Weights of a small transformer language model.
Size: 19 layers, width 64, MLP 192 SwiGLU, vocabulary 2048, 1.67M parameters.
Training: a variant of Adam for these matrices, 83M tokens, 5087 steps.
Each number is 500 + 25 x the weight over its row's rms, rounded and kept within 0 to 999. Layers, rows and columns count from 0. Numbers have three digits each. The size before them is the row's rms in percent of the matrix's.

# q: layer 16 attention query, 64x64, rms 0.319, rows 0-63, columns 0-63
# k: layer 16 attention key, 64x64, rms 0.274, rows 0-63, columns 0-63
# v: layer 16 attention value, 64x64, rms 0.26, rows 0-35, columns 0-63
# o: layer 16 attention output (transposed), 64x64, rms 0.27, rows 0-35, columns 0-63
q0 092:469501483503548488495500543535482514546493495526508515460457490490565542496516492493469500517496519501477505509538481485459488507501505475501540485454525525508524505454488467504476501516487451
k0 103:513480482497484487497517542514526521491485506488545524520480501493480492517527480462498518509487497482480478521522506437532498464504466464426511520473477500518550532544522487489476525510532518
q1 064:497490464475522476541519521523474536506504504520527506470485510479532515525508494470507509484460518454483508519544532547487460508480496474480512491456473509522486540461485499494440465521500485
k1 167:507492481520521460503514536532474524497496508536533538473493524454512516528518504453453486529497537491489484530520512481483480485464493456463530499462504504495547510462498515449501527510500499
q2 072:466494502491557473494507537531477534508487503539519519474470501500556528517510474492486490512485529492493499537561476489466490487498495461475539494453491511488536509469509502493464474538500477
k2 118:509490459501503467518515549514482485480498520508530573518465508470507478542531472488498492482517508481476498520511498461514492468477479482459508528456481516512553549510506494481491518488541501
q3 091:526501445486451509520540486498510466470484518507507490498508503476468472540502516458529470517498471463504501480457536500524495486487484523470464539512463483512484543510514554506520488530494516
k3 082:508509484490499458495482578510495479492485504490487524479467518498538492503486519520508479480512495481477490495476487522409520495506502489519534510479490482464485578488504536505511518478484482
q4 050:488501568489522491459485507503482514502491532485461484504497508520522545477480478536472504483504520526482529520521436525500514484499514503537553466498542536521495452488500472491489482484518478
k4 054:494474490475547514490522466516483481500512476471487484490535437503451529506493518495512512492473530509513480527522483508523492506489469488512424509470531517540557492499463482476520480510504510
q5 078:475505528506555463513494534540480525525481500545521536477471495501550534521515480494478471512496521502465484539537479476473492476501492464474547502460485514477529508475513496480483486527503480
k5 114:519502475496488483505517548504489496466509508516508558517453527472505489528531479491500517508495481474469477527505506471516485474508473481458514549449467528498560531519519493472474510494541496
q6 057:475497503499541489480511551516481523526480486526528519468469469514553524534512479501462476525477521495486489537542502473476503489496488462461525484462486521488555519497514494498478504546501467
k6 108:511511471487499474490507564520500511504494514513511545493448514503537479516526471485495497492518489479470491526508503433483485476479485490447555528474471532494528542504539518477486521486502499
q7 062:506534473515461530496525467444524464490520487441485488521488502497471457489493510521535537493519471499529507466455505485525504514514488527489454497549499501532477499519489497545516517479485508
k7 091:477517529484501532445476464503511500520491490473480437472516487529477503458478532536504500502502505512523540471492466520499535541525537518525516505535526486486465475501506499532495480484454508
q8 074:521525509495494475543485475518519522457504482495437475523545546471468507515504516512509525505485501474541507503478489547499488496519502523544511494467516475523442488514494474482456521486472517
k8 082:472445489491520502531500483465489508527477501532489465510528479494487485491476477488528510454501526544503482492491500526480480535488510518569452488542488519532479472473494545516526472490521500
q9 103:480518537491473515476505485471513493503523511477456476531541520504489462439461494510492523461508492528498503452510460513545508511533526518539485485541520518519483459540506488529514490507514498
k9 118:478493551492499527483515468487517497504493475462507434501532474539468513491495523499510502532500505507527515492479508553505523513523507528533495453534540478475446466503465496536512474495493493
q10 102:521473480493478509532501516534501497516520477545517520534491500455464511503526497516481540501481518450495482499488518513507474461482506460504487478507530528449506520449518565460506519507475520
k10 104:506494446486474465522459530489559484482477512509483514518495524466523486474507543473484515490499494485502534517484536531519436486490522464532497524524549514471481532486515483512502515508474486
q11 097:439511501490559477493507477497499504517544456499495457505504499497537477484462476512484496519514483485511525471483469512454508498551506530497488480543509526500465524496491512566494482515475507
k11 084:492542550467480532485468466518488498547475497488485481502509464495520488488474499502516507519549496504491516448475478536475540494535536494544527493515483468508477491510526460512489464507506458
q12 078:493546500512480494493479526494504514480459499463513532499546472502480576506490518518471451523498508539484532530466498530508466533500489449467476480500514491546511504478512494472493510489497477
k12 088:549462498485477481543503497545495486480549463518493515525489509520474541544507494437463513478480519522479477512482487493437478487464508497509496477513485506491519511518503512514548520476510501
q13 167:552485469492459484518500510486507489464477511491514522515500530470460488502530540476513532498504498500497487511460553497532478491455476471501480544495487498494513521503520527454523558465513532
k13 091:475474467518471506524512489506466481500474485532503528486525493508473490532446521453528461496489509530474481490546465485493486512465510522477487525490470499506536511519494534469558536537504515
q14 103:484520532515469478476489495521501534521481513464508520487502524531465477500499500505511472485523468489534535536532525520492502497521519520469495481480458498521492504512509456522498441559457447
k14 100:512505487513512491492538458466475547460513489549494512460517466495470477513470499473487503478516541520511493475499448481537545504501542521511508485496519493491509480550526490470462511490538493
q15 090:484511541495512480467488490499521515536521539524532486481490485496502522450504506460521465448494480517544513545478512521487489458517508532497511475514473541513472534504500502514487476464467452
k15 091:521519504490501528485521481466483496488508492512487523468532491458484493527451535517498482501537489479519464436491456528464557536525506497513506512471476493494499518539526468490534469507512525
q16 098:532529493549484506489495468472509536457452533491519531537496477503481487512497517505499486521499488483503447509498557532474512482478461515512473556501475494520456517517502515473511481474531486
k16 087:514458501495478472515514516481507495508512529540483555548515481490475544459466526468508474483501508498537503531528430494498477467547506500513515525492496506534514496548486490480485506479521501
q17 098:538503514483446506484519553485514477451488494491496474518473526484486480537512478482524484466474486514496489489475518482521529484474514514454478493497470514525491523518518553475553532501545515
k17 097:478469483477487508505509536509500493480469571460496497490486459500468509515483510529497469499533474511476543495522497473499535485504463524479504514491450519461542503563522481517535496498486506
q18 094:481486485505487506528504475525495564502526511505491473469488527501498509536439488500514511466484419521513509494538494501494501505554474456515507515484532536526494489509534473480496495504479536
k18 084:523466574537471479522497490489487499518459491477498493441498531548511505517573468503489483509502525519504508493495447478482524480476497482507501539494470488524482497517502490497512516525519524
q19 093:525482484502488508481467499500533526503529503503537517473509470484568512475476489519477548476508508498463509501495475493513521552553485521502485479497483499521507496493493458576455509473500494
k19 096:478504538467472504486468507537474511554496494485544466474511507517524503503473490479509493509487507476513492448498465504498556520495497530458540511488481501503509479497479528507508478539480575
q20 086:463538487459535478445505501498510503506520448475475495495465490531540502563485509579518494495472483508518512488468486497521507491498471525477484481492537484505495511481489495508516515475478535
k20 086:480501516490490489466488473529486533481458473484477476532501487473523523507505515528482571491546525533519490483516489449493505463510510481510471507488519572537521485490510481523513525478506478
q21 083:543506535491507499471488505484505481513523462520473479507469455526513536494518497524498525446464497479545499500506447523502505468508518489470527522486475553523470513531501473501483463516528536
k21 088:510495502466543527490512498490510509535518545499487456450536491485500472498505540484518486499507563497510477495507494494515505504536509491452511475452502545473549531451479502491512501466500480
q22 078:459482493470500529491491542532518548470471504494545519477460466517518497473509513486517519524496491483513513522454570484492495493483508532484442487502499499507503482538478474518489546516495526
k22 085:469527471489484474465505522499493526503499529449499491491507501495449505521489555481458521476493503467487517461507509502510547536525529533502494522494474539542475470454504529517479517508502463
q23 087:483489482517551544489496532517525499501503519460520538497486462515494520435513527505470463514453488518513472523524533496466513527471501504486502479547523488471525479483479496490471510464534508
k23 095:481501547527475512497514482464539502505536464492512533540517522462501542489460506483497476541470493455497525512480489522484474437479532506491492539520471517519487491501494509508503501473451480
q24 203:551474510481459486508480515512511507460511496524509546554505549483463455497514495504509511494478477493522479477493503484534498487460493480509458529488500481527526488502519503462498531474548549
k24 083:511518453503478497507524484491471523503475514470486481497479525459474481520484552440480504500502533490498518487517542548510542512498487525517446482481513489452501522499479543493511520508524458
q25 087:481532523529508531451507490521475514503467523520492492481492513519475556503531497477479468514479534493442510483519525499455508528468476508489510507506426523510472480485514520500546526487493509
k25 101:530501535513482531497467477494521558464537523512515508490483481503508524479504447482515469492560445502493498564481502499455496512515499526522509521498533474499479497539474470500492478494503501
q26 104:451525541494495492484468502485497532506505500500506488472500499491513563450519515539485540489522525533478504557501494496513505513528486507498531464447507508498498476510525441523476469482476478
k26 126:462549478470453491484495544465494496489513513484479487498496483514473474500504489475515521488538496504509481457481459511542542553500497522487514483481512533548519476507513458543518509495537518
q27 118:537513466517476483499516490475496473479449523472504515520492471505488469501496530459497485519547501527460491475505546488498473508459484502499498573496490490491507517530500517457544527484540526
k27 077:479503511517501471508539521478502516507503490500493501515512491537472506489518511511526520534456485529447502506502468471509545515544449508439536498484470483518519470526480527537468488454516480
q28 066:501488475527481507517521490521442503507497543512486526485485490547527523498492491458511471521453479485518518522495504525492510447536524508501467506540488486544538469467460449515489502499487480
k28 096:538514504495527499482482482496493520527553496448513511499452524490517525514514496561462502455475506472513480478520518514481465498498542539540495507492482478498456518476515509461476466503473516
q29 089:461528509520514517537442506475493508523538491459510555472492494491542504474520508500532508512485466472528498480500461499537505492559489507486456493475469527509481492463526472507521499476510492
k29 095:536489521464501519445496481465490546520529467499499452496531487496490539489472501528487508504495464482507533507510483510535533509520523499458505541502505506521527476540540454492498453473503503
q30 182:472527482503530512488540478482484476519469507481501448461495464504497529522487525472486493522545527497463524497476495506468492501517510531489524478521480531469469536499487523534515479537454446
k30 089:519522446503510488501497489526487457507504532512491477467487466495492511494545527486519518530460517484475470506521488508434487523507494466514551508521551514478488541477474539489500498521461482
q31 095:508448520519516514505449462501475515550507479533515521511505474481491479469495490524476523455471478495511488567544524519506492528515521462552478498492521536502468497489523498488484491523493512
k31 085:523523551542494503545480540454499500539476495504487502465521528479510514507470504443518518510496549464497510506499505503528468507470507506470472478494539447507481517538484478479516520507527497
v0 111:508495475507527509523465477493516468492487548485465464477513500500496504502510474497486474501517525469458543503508538501480485416524536503522505500514505485479499517483482486524500467544495565
o0 083:453489492533517506556523490512478527475517493488526485507491475521532499512493510497461517499465495524493498531522481503468489562511495443491497504518505496480472517530515524487499538453495429
v1 094:481474481501481529511486539532502470463509469512485518495548509498486476489495566501513496529515485525476448522552496495490517534467513484491533486496501545503483483484528502468549460484502531
o1 090:517498492526467506476521472485498525532504516540513470468480469479480486521513476466473560477508513428555505512459469515485531503491483504516462495483507496527519510527516502526478510512542487
v2 114:486455516517461551502463494480518481493516519493476519513514469489497527492468490485531474455501515483468539519502513490500500535525487504514486464521466513421498501545473482514510510519524541
o2 091:459527478453525493564531503450483471507487503491485464503498513497484519473522458512478507518459504482502495505502509551504492488524498507541501539498515489565487454492540498511515499487505466
v3 107:517489487495476536506504489479463461505522442500459524546497477505518517504504536507490522486485496499543525502452437512440499533513504492490493501499474499478489501502516531504537512486525558
o3 103:489491474453521530492492527535521515521490547493513550480539495511540491474466517498483545469487469497493523493515503540526474495513474472513482492485531509514511489502451462531491484444502467
v4 111:498519472494524481520476502506527490500468481515542516533489446512517510501509532477510436489505483554472550503534492482465508487480493498471482506499475502522500499461521513494566460478470501
o4 092:482520514531499496443513522522442515499467504451518473479492489510456490467527488496498515545527505505537468489494513479536468496483487524501520519502546504490556528500488488482459536505526505
v5 101:515508501496426551509469501461478495516456504544510498510510471479534500525480528554487487474468479487521505513509500485506488538510472510479560493508535486504524502505450513480499528507526509
o5 091:500458477507542448480530490534508488510529511466485519513517490512468454516497466441535525512502516494499494494511477562511488495467531495507469521501470538503497458516532502530480483508529518
v6 116:520448534494501515533531515530512478534547408473482495532506439520533502491508494499516521449471478519482498496492497492508500485518470500472490520506502512500498495517501463511511499498515542
o6 096:455481502518526562520477478486489510461497545538533525508529506475436495469486504461498470539509493489529495504532455499484519498518504466512520490454529515513518498468498498483518517490523486
v7 117:509517523531547462515528534505459517546473535493521469460483521504448508523505514479509485477516507486519495516540491488473489503521494542504507502499442482504496494479480506508474487474438460
o7 110:472524471551578508482490490491509504520456449500449512486488486493514501482514497461492514519530489505482523502487540469488520518505480467505515503529520494497476493494499543484524463561490509
v8 100:541523504486502495426553514491520503531486486466510482508444462516530484514529503511513542525488477509479469488528495499486487484474544493492448496469491520541524481528507477493490522496521515
o8 087:474495490507498533517439482496503477517511518525524481490540555540520463503466466489525486499546519475503514549484521465491517520509463493474528492529484468481458482493510512508513532495469467
v9 110:500539511524505485472468521469506511477501498501561487520460504536479508517502506499523516532524476506485502521443510495516493476510516493492496531480528547514521465467521441500428503520494492
o9 090:499516502505540483507524514499489479491487532505417514508512485466483520537502471504524477476506526496483512443520550448498514518504473522481501535482496454482490487512475535504547512485531501
v10 121:534488485508482492508487528492446524485471436513514500481491510490505458514495548496520520497480503507491544503502455514522505456492512494460518506503541520528490503466503549496567502467512524
o10 085:478521491470506536454526512502489505470549551476507503480492496489497515481545504501505501491487525502462460532489565511474491497483525497493473518495500511500461544557524487517495440503487495
v11 103:495478489460497501487479502474482427469512519512529510501503512513484520497485488489521536497476501495503522502481479516532479503500487504506441477539521566449506508536563513482476499525493537
o11 094:516515485495454495516488502546516502528484497458459515526529499480505495516530479494485487498469505485501471558531503493504510514507522474521528527443506437522503533464464467511508531477529472
v12 109:477503518519512497509514489514468541470501469550509495516494497494498500504422474457516518533485518493536493534424517511491489487549489502515522510471500481494500503511480516542448517495486511
o12 085:508487460507495487550531491489523507489491529495494538497525506485521487500560501541482485457545478488457491478494484474493486528476501538526507496522495509525471506484508501421493485550511476
v13 100:541503487489488474497479482513492520523512506501490539484525446478508532506516538536488483511485555527492518523488507483513495484484471490500515476502539480478476491485566546504521497442499445
o13 096:516501498515478498501516471503502477482456489525499492479480511520534463516499447463500499530487448486491482499488489539497499526540513524505477510511503495540524576501453478482448495511504547
v14 101:515530521508538482541512498513481534486464496494494474538483571515558476480522478480483510519505505485475545471508473527515485468499506498469521530484534480511494481504477496521463538457499490
o14 094:468546465505519471471528515466502499496484513486489486514529455513495534535471478558489466529494500491515493538525500466489515512520521483493505529522439532514522516511477521485497454532478472
v15 104:482515482492507496500483519515503480515521485577504510524526509522508526515518513474512530454487484516491542499456470497500490514489487477489557492422521542520505495492527454491519521478515481
o15 092:543487483543487504509463468485536523501456527441499523495506507476489481481475513522512468503546475510508479467520462526521508497500492496499521537540464474533496520504515543537477463499522483
v16 110:501466495483492569539494511497523471539494482501494505455517470511488574501527552485507501516498517472480490522516506470477488478498459475470466492549490477477482511487525493513528492513522512
o16 105:520464487497491458500509496512462510516549529540470544500493487480463464470465475505493522507493480518508473499450504540498498510510515485536515450467529501497530544532488549498518495510503471
v17 096:491504528490487497525529547476526548525515517495498490538497526503510473518491486459474467485485516510502517484495500513571476489473511484491494508496517485555491492441444504447490528476514500
o17 098:502497504523539508499456465463489475499490491490467487513532476533452479512498538502541535505523501507479503513468494486505498500531488563445527516470506513473492513516499456539510454500471519
v18 091:465532505494484472450450519494553505488489519515551497503524490486484471498485526518527480552494501523511483506510499488521509480477488517464481503472546551561479477521484534516490497473498494
o18 083:480486486476518500481551465519453499499480502495496505490445518528496475529540487499470528526548493488463502550488511454560542478467497509516502499518464510477528511502523501480485483490517493
v19 100:533495489494527448463515515507505494516513491507531498494497509516489500501514524475479428539487516490496498507551465524563474471471529501479503504509507494498463508453540480480550526479507483
o19 089:484537517486479548519540490484530501469490492460515525515500489471526480509519496498521546502503490480514501515481539505468532470515439472480522533493442517500504535500455534508484487525467485
v20 096:493480477493547537529479521491481506464485522504444501489521503512523512527505475494493548495501539475532506504468466471483495474524489516545492510533486534495470537501473498483471489457475443
o20 101:521483485448494450507502458487520513547468489512521491494501453478491497516476523511536483514546479497500503532528564492474486516477557487466458491492498476520509495501502488499516512479531539
v21 095:500499502481527512506485486479514449504463460552497503541499522486532535501523487475466472489516498507494469486479463497526458503523505472538458522532481508455519529499474452518520533520479481
o21 088:510498494521468501532507491499511546491514513485514539453494507539477482478441487524495514492449485492498537496545510522514489499471525479434555531498496507544475507468518484494499507493492531
v22 121:497489505502480545490495503501448501497486433481470467460533516524533470502483508509513563496498457548508507505496488502483522489513509505497462521486522577522486487513524524494500497486525511
o22 101:473528509491499496501472527518526503532542528524523494518448475506507546498506476521484468447515518475466482527531498473486495514480528490479574466473525454507501489501486505533470484491493506
v23 086:471506539523514505507488501477494514558567534503507501500511484494479473519447431503477506497498476527461515520497559485490511533515466484496486471469521513504527486513466498493503502486505536
o23 094:489463495535494471538505485527522517454486498542487503533467554513514506457537548503519538494471432497504506482506478490495486530510483496494506512483500505512511434499491497528519493487519464
v24 096:494528499501486474494520476443489543481485524470449480556499558532523494489490510496507502489501521501506491489570501484468521507482533506484531508478461550486470504493512513501529524502471493
o24 095:512488529485549491517467524503547434548500501501511475518491435515502514525524513467489474520492530541518531504472522467501500469508497510470521497521502490528508498488472509480471471509496449
v25 116:441508519488471505516531532523469512519567484568482524479493472500507484505506486443453488476488539497524491505547489504511494512493476486491492497475484513539515494514464499493530513471498519
o25 092:561475511488508498504471463449511517489491498471524509538509476470456505516508517515546503516466467499473517529468518481523532527496488542515472494527538470477490527466505500521488481539488470
v26 108:520566510500499484477494527490512460468490473501489498546475498496493445505497528498525494476523491484477532485541504479513499480500508496472542538471547540565524493498509480503489504460516478
o26 079:485474507572567516489501464485504523494499550474510505494496486499510510505519475497485494517492531545514436524501526468471450493491480511490536494507459497492496476478469532510495513506473526
v27 101:478508514508436517474463505499533486523506534495519490499505498483500483512542523535496468486510516505505522486470451462548471522507506503474499488485488525545495487525536456524473535471501554
o27 085:550499461481511510500540508458547506461528459502461492517502529521510487524449480501478503516464497506510510506520537474522524498484492489470492536479549473460520500512491524461503466516517480
v28 095:507458511492495511532512497528507477495473558459516509529479475483478554486482471525520493493496512487554528524518486481504473460458515494518524498560482470514481511501485472486498501501441512
o28 088:471538520488531477483514488502530528514501439518499497530538491530479505495502496497521503531449538525438465474489475505495498545504465486490464481458497476490555504495491487501514516494534491
v29 102:530442521482455550526535510510486504541511456484487491497498467502504529484505527497540520474486497487476507496516489487479510513537532491519471468495499512464484493505499558540523465490530455
o29 090:470541490469530516517491504510530544502533508533508484551482509464464464508503493486452504466473507497550503516486495534491467551470481523512524495509501493544490464480490496466492459492489523
v30 097:498504502526423516495530488545441495522493523497480498510498527513448500492490504481522454501488504531526536487506440478511498528484483519526494467485490489532510486519517511522506549535491484
o30 092:512493491522515495498483469534542475462520501454538518476472495490539457473504497558467531527503519517497429467465522503509548496516512490494494492510498514493504483490526469491544493481502486
v31 102:499483486520511489458540488478496488479470528469492459483496488507514499512493539558535470520487489530514543482475529506475505513486475517492540513478521510494504488549442547497448519491485515
o31 097:477505497494543492500462513538509503500497500526471501517495549528521534495495483506445520493521554502466500501533454496488527497495512481471475560505446491455539479509516496497481466516518486
q32 078:523499525535473501484514476489543487480496524509460506483501474527436513502506480494557519505504536539477458551480525500505522468503474504470462501511518477487489470488495531481547492516463493
k32 115:469504491508516512479525481468506492489495479505489448476525487498515504460490521489516478524505453505514530482498494514484502524547563538499526466549485506513485497543486545530478494471454540
q33 059:458507472515526474446495490526493479492529471455498479497527469491509516497458507528467536521458480540518530499486524499496497531470530526489563496514431506495475494482496505498507507510485504
k33 099:496526533536476534455494489470526485488490492516454473508496470537439498483508520494541469476501494542491505526467490489514532483539503503508468474551493496484499480520515518533504488510446480
q34 075:505505506516448500462516495477538476480522532483471484493483463521434498483509507500577527493515511522486473505470540504522519507504495522474460502520503476480472486494511521475545506526473527
k34 122:471500507513510502474510475469507521494503460477469443467543504521518514468488511492525494497506500529484542475501511515465529509502526558516521489546493498491479460515483534537493510494428503
q35 074:496463499542548463492483462504499505511482507449511496499515527508522497542451518512496491543499499521514512511499531487486503546474502531474553492526457529489483468466472467535483498506485473
k35 109:487535525508477541463468525468515430479452494478495509523487491499421470475522519489508532480488459471529534510502501507542528492496479506525510516513483510485491491532528492506494500495505485
q36 063:506507493502505490500507511505510528529519506508516521511507477516541453489574481471486519495503484494488482463477483487500526504543498454533464487492479462519511514494537506459463458469514565
k36 081:522506501487498525485523527489492490473494524504462478505507483514546525471514468436513501554527524478534537494532514471499485547495503521450487462490508465501516498472517526527493534479459484
q37 070:505506499503453495492506491454567494487507519464475490496490483526434468458503515504574520494505516532469467475471519507536513512513501517486468499514519502513465485509504508504551495492499522
k37 112:491497512511516522482500446468502472517499487487489410488533488530511508463488520476512486482498478515532551471528517520484512508515519539510503484570487489504489474510491505534503492519455509
q38 082:504501482520469499474507487452577494509513512474479501513506502502434477461486503519570512494502515534468469474473521500544518512510513524485471490499515488500458482496514504502539480502497534
k38 103:481517514498541515468500430468497493542504488477478415495525490508490506468494507524516505468510491528518521465530503529486515502514522516528496481559497477508479468503478501532488476519477511
q39 049:518550528496493475507495502491466484478509500509489513463513476527462552470444518495515491518516522457498497525550490513525503466454486540519531506518495507476520501536476484500553500476470476
k39 069:482500536522483476507500497484559499487444509504510540494525524479470496488467516567486517484532502495465497481507521519484520527532481500553492489485493469482500470507475493531456465461523491
q40 079:482516530476477510479508487461529462488533501471458473504526471520478477459467501514559515490508487535504496495501506527547517501533516526513476476532514497543486445504522481533517491517475531
k40 122:497504545489499521486509474471512455534528496503493444471546491498471521485490513499524490466499505502525518482476501543516507481508522548496475464563514483514457484521474518534478490518452503
q41 072:504502449479531518510482499468508526509537541488503487525524492514483476477482505495493521506497487485506473460473456525534511540557536515510498456524546493494492449516505462477470486478535498
k41 084:498497470467550494512499442504459502545512505468512496542484493481544503513493522532469513520535505515536504468498485565514482489468493474551480475496500510506480507453489489506521507503528476
q42 099:449487512515508523512456480508481520475514467523542493483520540541534513524476482479498438508518468546526504490517490508523490559499515514512521502483499447526485463526501493520497513477485482
k42 092:545512501542497508499494519476502478508468535535493443483529562486507513465479480497514509446449543513504488501507510490502475502479512525548460490523511495524495467471473525512494501485482471
q43 100:480484538544494504496449500509523533458528465487507506478488545520488485503474469541531472520498478547484459482508481476544502491503492539506495468499507485518502468523496460510542488503539527
k43 108:503547509512533503472479513507490485489492462468498521472483513535478488500501448525518497481533502543507517516519453475530528530501516486499515501478478483517480433514527453541547474513486493
q44 093:545461497502506469532486518526511530487485480494532496494457486521450491487563533477453511503499521526465471528480500465461522512524473488516497525491507482479506493489510531482539531510490543
k44 084:475508485498442483504494522455522504450509508502448480522420493492538499456531501498527479495540483500529535527524513475503505510509509534479513466472483504516502500509520491523527503514490537
q45 156:485519494488523526495511474470475482525463499504473445498509518516541503490507528466463455482501494504518553493555495529468507525536525516501520477535502516485495492509469487553485530492471461
k45 113:510522509516446516506452506489543463501557511456493491496518494484473461515511485516515479462507429473507501520485528517551522486533514509514485502519495509516480474527459485514492470480508513
q46 096:452533511517503540508481493478487495516489498488478447495534512515539481481520480478475441504498479512526513512546499530513507489515517512500521463541470509514497477505469440563509491514478514
k46 128:505520513470482508473482491460512489472536486487497494493532529504487477483493498537521538445498441472489508500501492546533514512549505528486487488503512464524518465517475448541497477500537529
q47 089:512501548490484515489502492517466516487491484454493518506471517522494519506444493545521499512510458507471541495547467469505517490543508533525494489500449502494515508525523455500437481519493478
k47 089:517482513459552461530512550515503492539453468470498503465497487486523496533508489565501482512534519505471492489523489484440496490497486499500541505526470475497458524501520504486482479506478496
q48 100:473490491489496490510500476512473499522477506539497454452469533505495500509551515489524462516481490556510562510522503497480517487521505512473503474517533486469478512455498537553491530489514470
k48 095:515520501499480477460471476510554519471493494494517468472491498499521458523551497508518491510496489492530470521480531480479478490481513560497468517513528502532520509514467508456492476463448542
q49 083:466484534489515512511467452512497480528483512519456472474502462497558492509490518509483417499469466518530538477496483505513465504505485529500512493530502521515502482521528515521495545526513491
k49 092:518493522473485557490548468492513523486512502438542513512498487523509491521527480483535564549506507503516513460460472522518510522502474493496467467509480496481526473482482468479507501482484486
q50 089:496466498472495458507502508500515458490488544540492488534500536542515478492521474486565511490471494537515529549485510463518445508483509495480503489504487542479512491457524514490484539502479512
k50 098:501472524512532480540482497507533524532529451517451489489505491522526511552482509488497517478482487527498475500447498488461472504478474523462507504473527522519525481496508549483536493483455528
q51 091:495451544516471482480517516534513523470524494531491511489468541541525484527482482508505452494514473480445466518497517466486491545517500525505525525483503506513485487462518494489439480513510523
k51 102:509471457507569455526498516489480506537458531452497493483510502522512467513493513513479505523515475504471524518485479471477511493551506530505509476508476507468520493503519565477497507533467516
q52 079:513494546467527488472486479525505496517517528534504500459499494467503529506502457495495495489516501504491492481481475525514458538481540511536508542527552447488503505468509531517481461530449490
k52 099:513497500496516520494458481544491519514444551470509490463513505529527496490512484469481532553472528477487519492491536469463465536501467481513536490486518485512527522529495502473472537479520507
q53 093:497537482517479534503529485483487501498455515469500504490495448486491532479524515501487498523530522494502539530516518452488512447489487495478479534504454493465487536549529525506524488526449477
k53 090:510484507520426508487525515480544504476512482522482519479490503485512507477517515511538486481473455455478492503541510499487522501510505530471518518538484462515467487548516532542447480493484503
q54 090:451501465495493542506509488515526511483494495521485512503490525538520524520432479515523464462469459514510534522529537507488500543547521516477497498515459459484472486492475505516486520471518505
k54 111:518508536480526497515474514458473538486500436477511505521528490505528485496533470512544460474485519499510437444501498486519510481488530520519472480499497494510518463516558497503519481521493500
q55 079:521510505506509524498488444444514504473501497495536502494521524473476480494485525502463474506439492495524483500554496537558459502492493506549518483514500508510510512480494551494464496524463516
k55 096:521494528529518507504503519504477487494465509512525500505508486467536488516513487470487557506461550541475526501496519503452500495517460445489471486499521441517481499492487487477555538504498525
q56 134:504533507514503521531460464469474505482496470482496479476537512487545504485506529488485475523481466514551549485513500551507494550520517515550517488509497496477512455475488487517498534469470475
k56 112:498442556493524521491453489497483538475528487553531534518486494524481512484494486524521528460456477518490475503502495512475502506461505490500529495523529486490520454530511478483481526545508485
q57 078:532477558475495514489482465531480488487484479505481525505500494468486526478541533556481515501480499500478550510494481547474509504531532441499484523485463471499515502516509461477526506488479529
k57 096:459488481448510493551497491530505543492518557479459498510538521480511477495546460517526524485493501485490479492517501508497480530483498489501520484531524537504507538459476448484495472529478498
q58 221:524466510518471497498513530534536508469518519508500542510470484491469477530508490508523525502496509507468448518471529469513489493471471452466472531465528496521502487486531505463517499500532565
k58 092:477523491476544494512487493491465500492554497488476532519495516516436508483529498454518511454510510482545504507525442486500515512524524520478451547480512507524555505490479487515494500490500506
q59 169:538476469469483444491527529524525489501505514510496542515494480490462500510531506512512513475496532491453445509495539469530509485479471498446524519491495523488494541475507533465517471495512533
k59 110:508490507506433494531511521476510476502499509522509488488497503515478478520511539524511490511493482509433474520511536429484487478475513500486516470451513516480516498490543524482560530503523521
q60 102:502503518471509469513506461484471529465525500519461512496512511464481483503503515558499513501522527454526449502466530452520514495507509502522531520496507502493469540495507492458490449543531526
k60 117:506464491500526538500511533562462512506453505507531514478483493533528521511485486539499488490467476541466479524538517448495506493490456460472520494475485514505475523495497550473508500498510515
q61 082:503511499509464545538524453484448505493515495491502492490501484528510518493450502529497481512484471539561516506528493476527492489501518538485523506539473514516457481486511466546464487509543501
k61 109:539518471445461544472510500470481549498529489499536509528505507513481472512504518537521524443471498511502490495466527537543494503490510503487487524485480477543511448485507464489506487496522509
q62 098:527490528531495498518477494518490497477555467501511472477511544533497488481475470495528474526517442534518470516474460527519474523500518490510485515508464505538521453526488462513459510510511532
k62 119:526487504504473493506493497513489512507550500530451484519482514532511490527473487512517517451466453516482532517503503508560504517491509495527473468495515496519501418466488469492524515516545488
q63 078:475526451522485530492472528513522496463433504518521488493479591505513501522518454509507513496516516512535491488487546502524490512514482539529501479488519469488484477525498496494529502475515505
k63 078:502507481558509480502500487537475498484471490484528483487510495485534554480491503517465481486513495517518455424499502506519535496492520510478538496484519479527512486554508486514526500536447471
v32 085:543473515474499477474487480471526510509523489511435506485482511528458515512478489553524531477539509533506515523491504505469516518465487525467477461495504538501511475553501503499508487455474525
o32 092:475520458492526494509479535537483451497462537536524538454487521498536471486522502468488512531479463513507488502517504489486485526511483463537485514498514435498514507468502517517483507534538508
v33 073:473498539496437540492504489527468518527525477501501537510504504527546488482464531520499495497531501463529507520489523478440514511469490503472519498493514489548485506499450477481463495465497475
o33 102:485518531519486508511457492478540507509494511466480476497519488511450475534479525520499526486533501505496491417503493483524488547546504510516473473513503501482529436500519489471526522504523483
v34 088:509546497495518498528455492463492507533526524479505524468514495481542491497530529513435517464473452523487480521505488517505493466504485488484462545495458535513543496468518494503481525502479515
o34 110:531530515531470465495526512473529487477494508522469500541501524513471494543504463465489523545497534475487477523544532547504523491490506437511493460484531476471491462504490486487487483508500510
v35 092:454528488473484464475539506495494538495492486501488515527487536510522467516465495491485484480481469487513564502530484498483521507493474499507513535458498461522517491506540479502465491506488579
o35 096:520520489482498523502479545496556470490535459486506525505506479504470533497515499525511495481525566448465469486480472540515501487521483509473473485549490501479471468498484528506494517520532470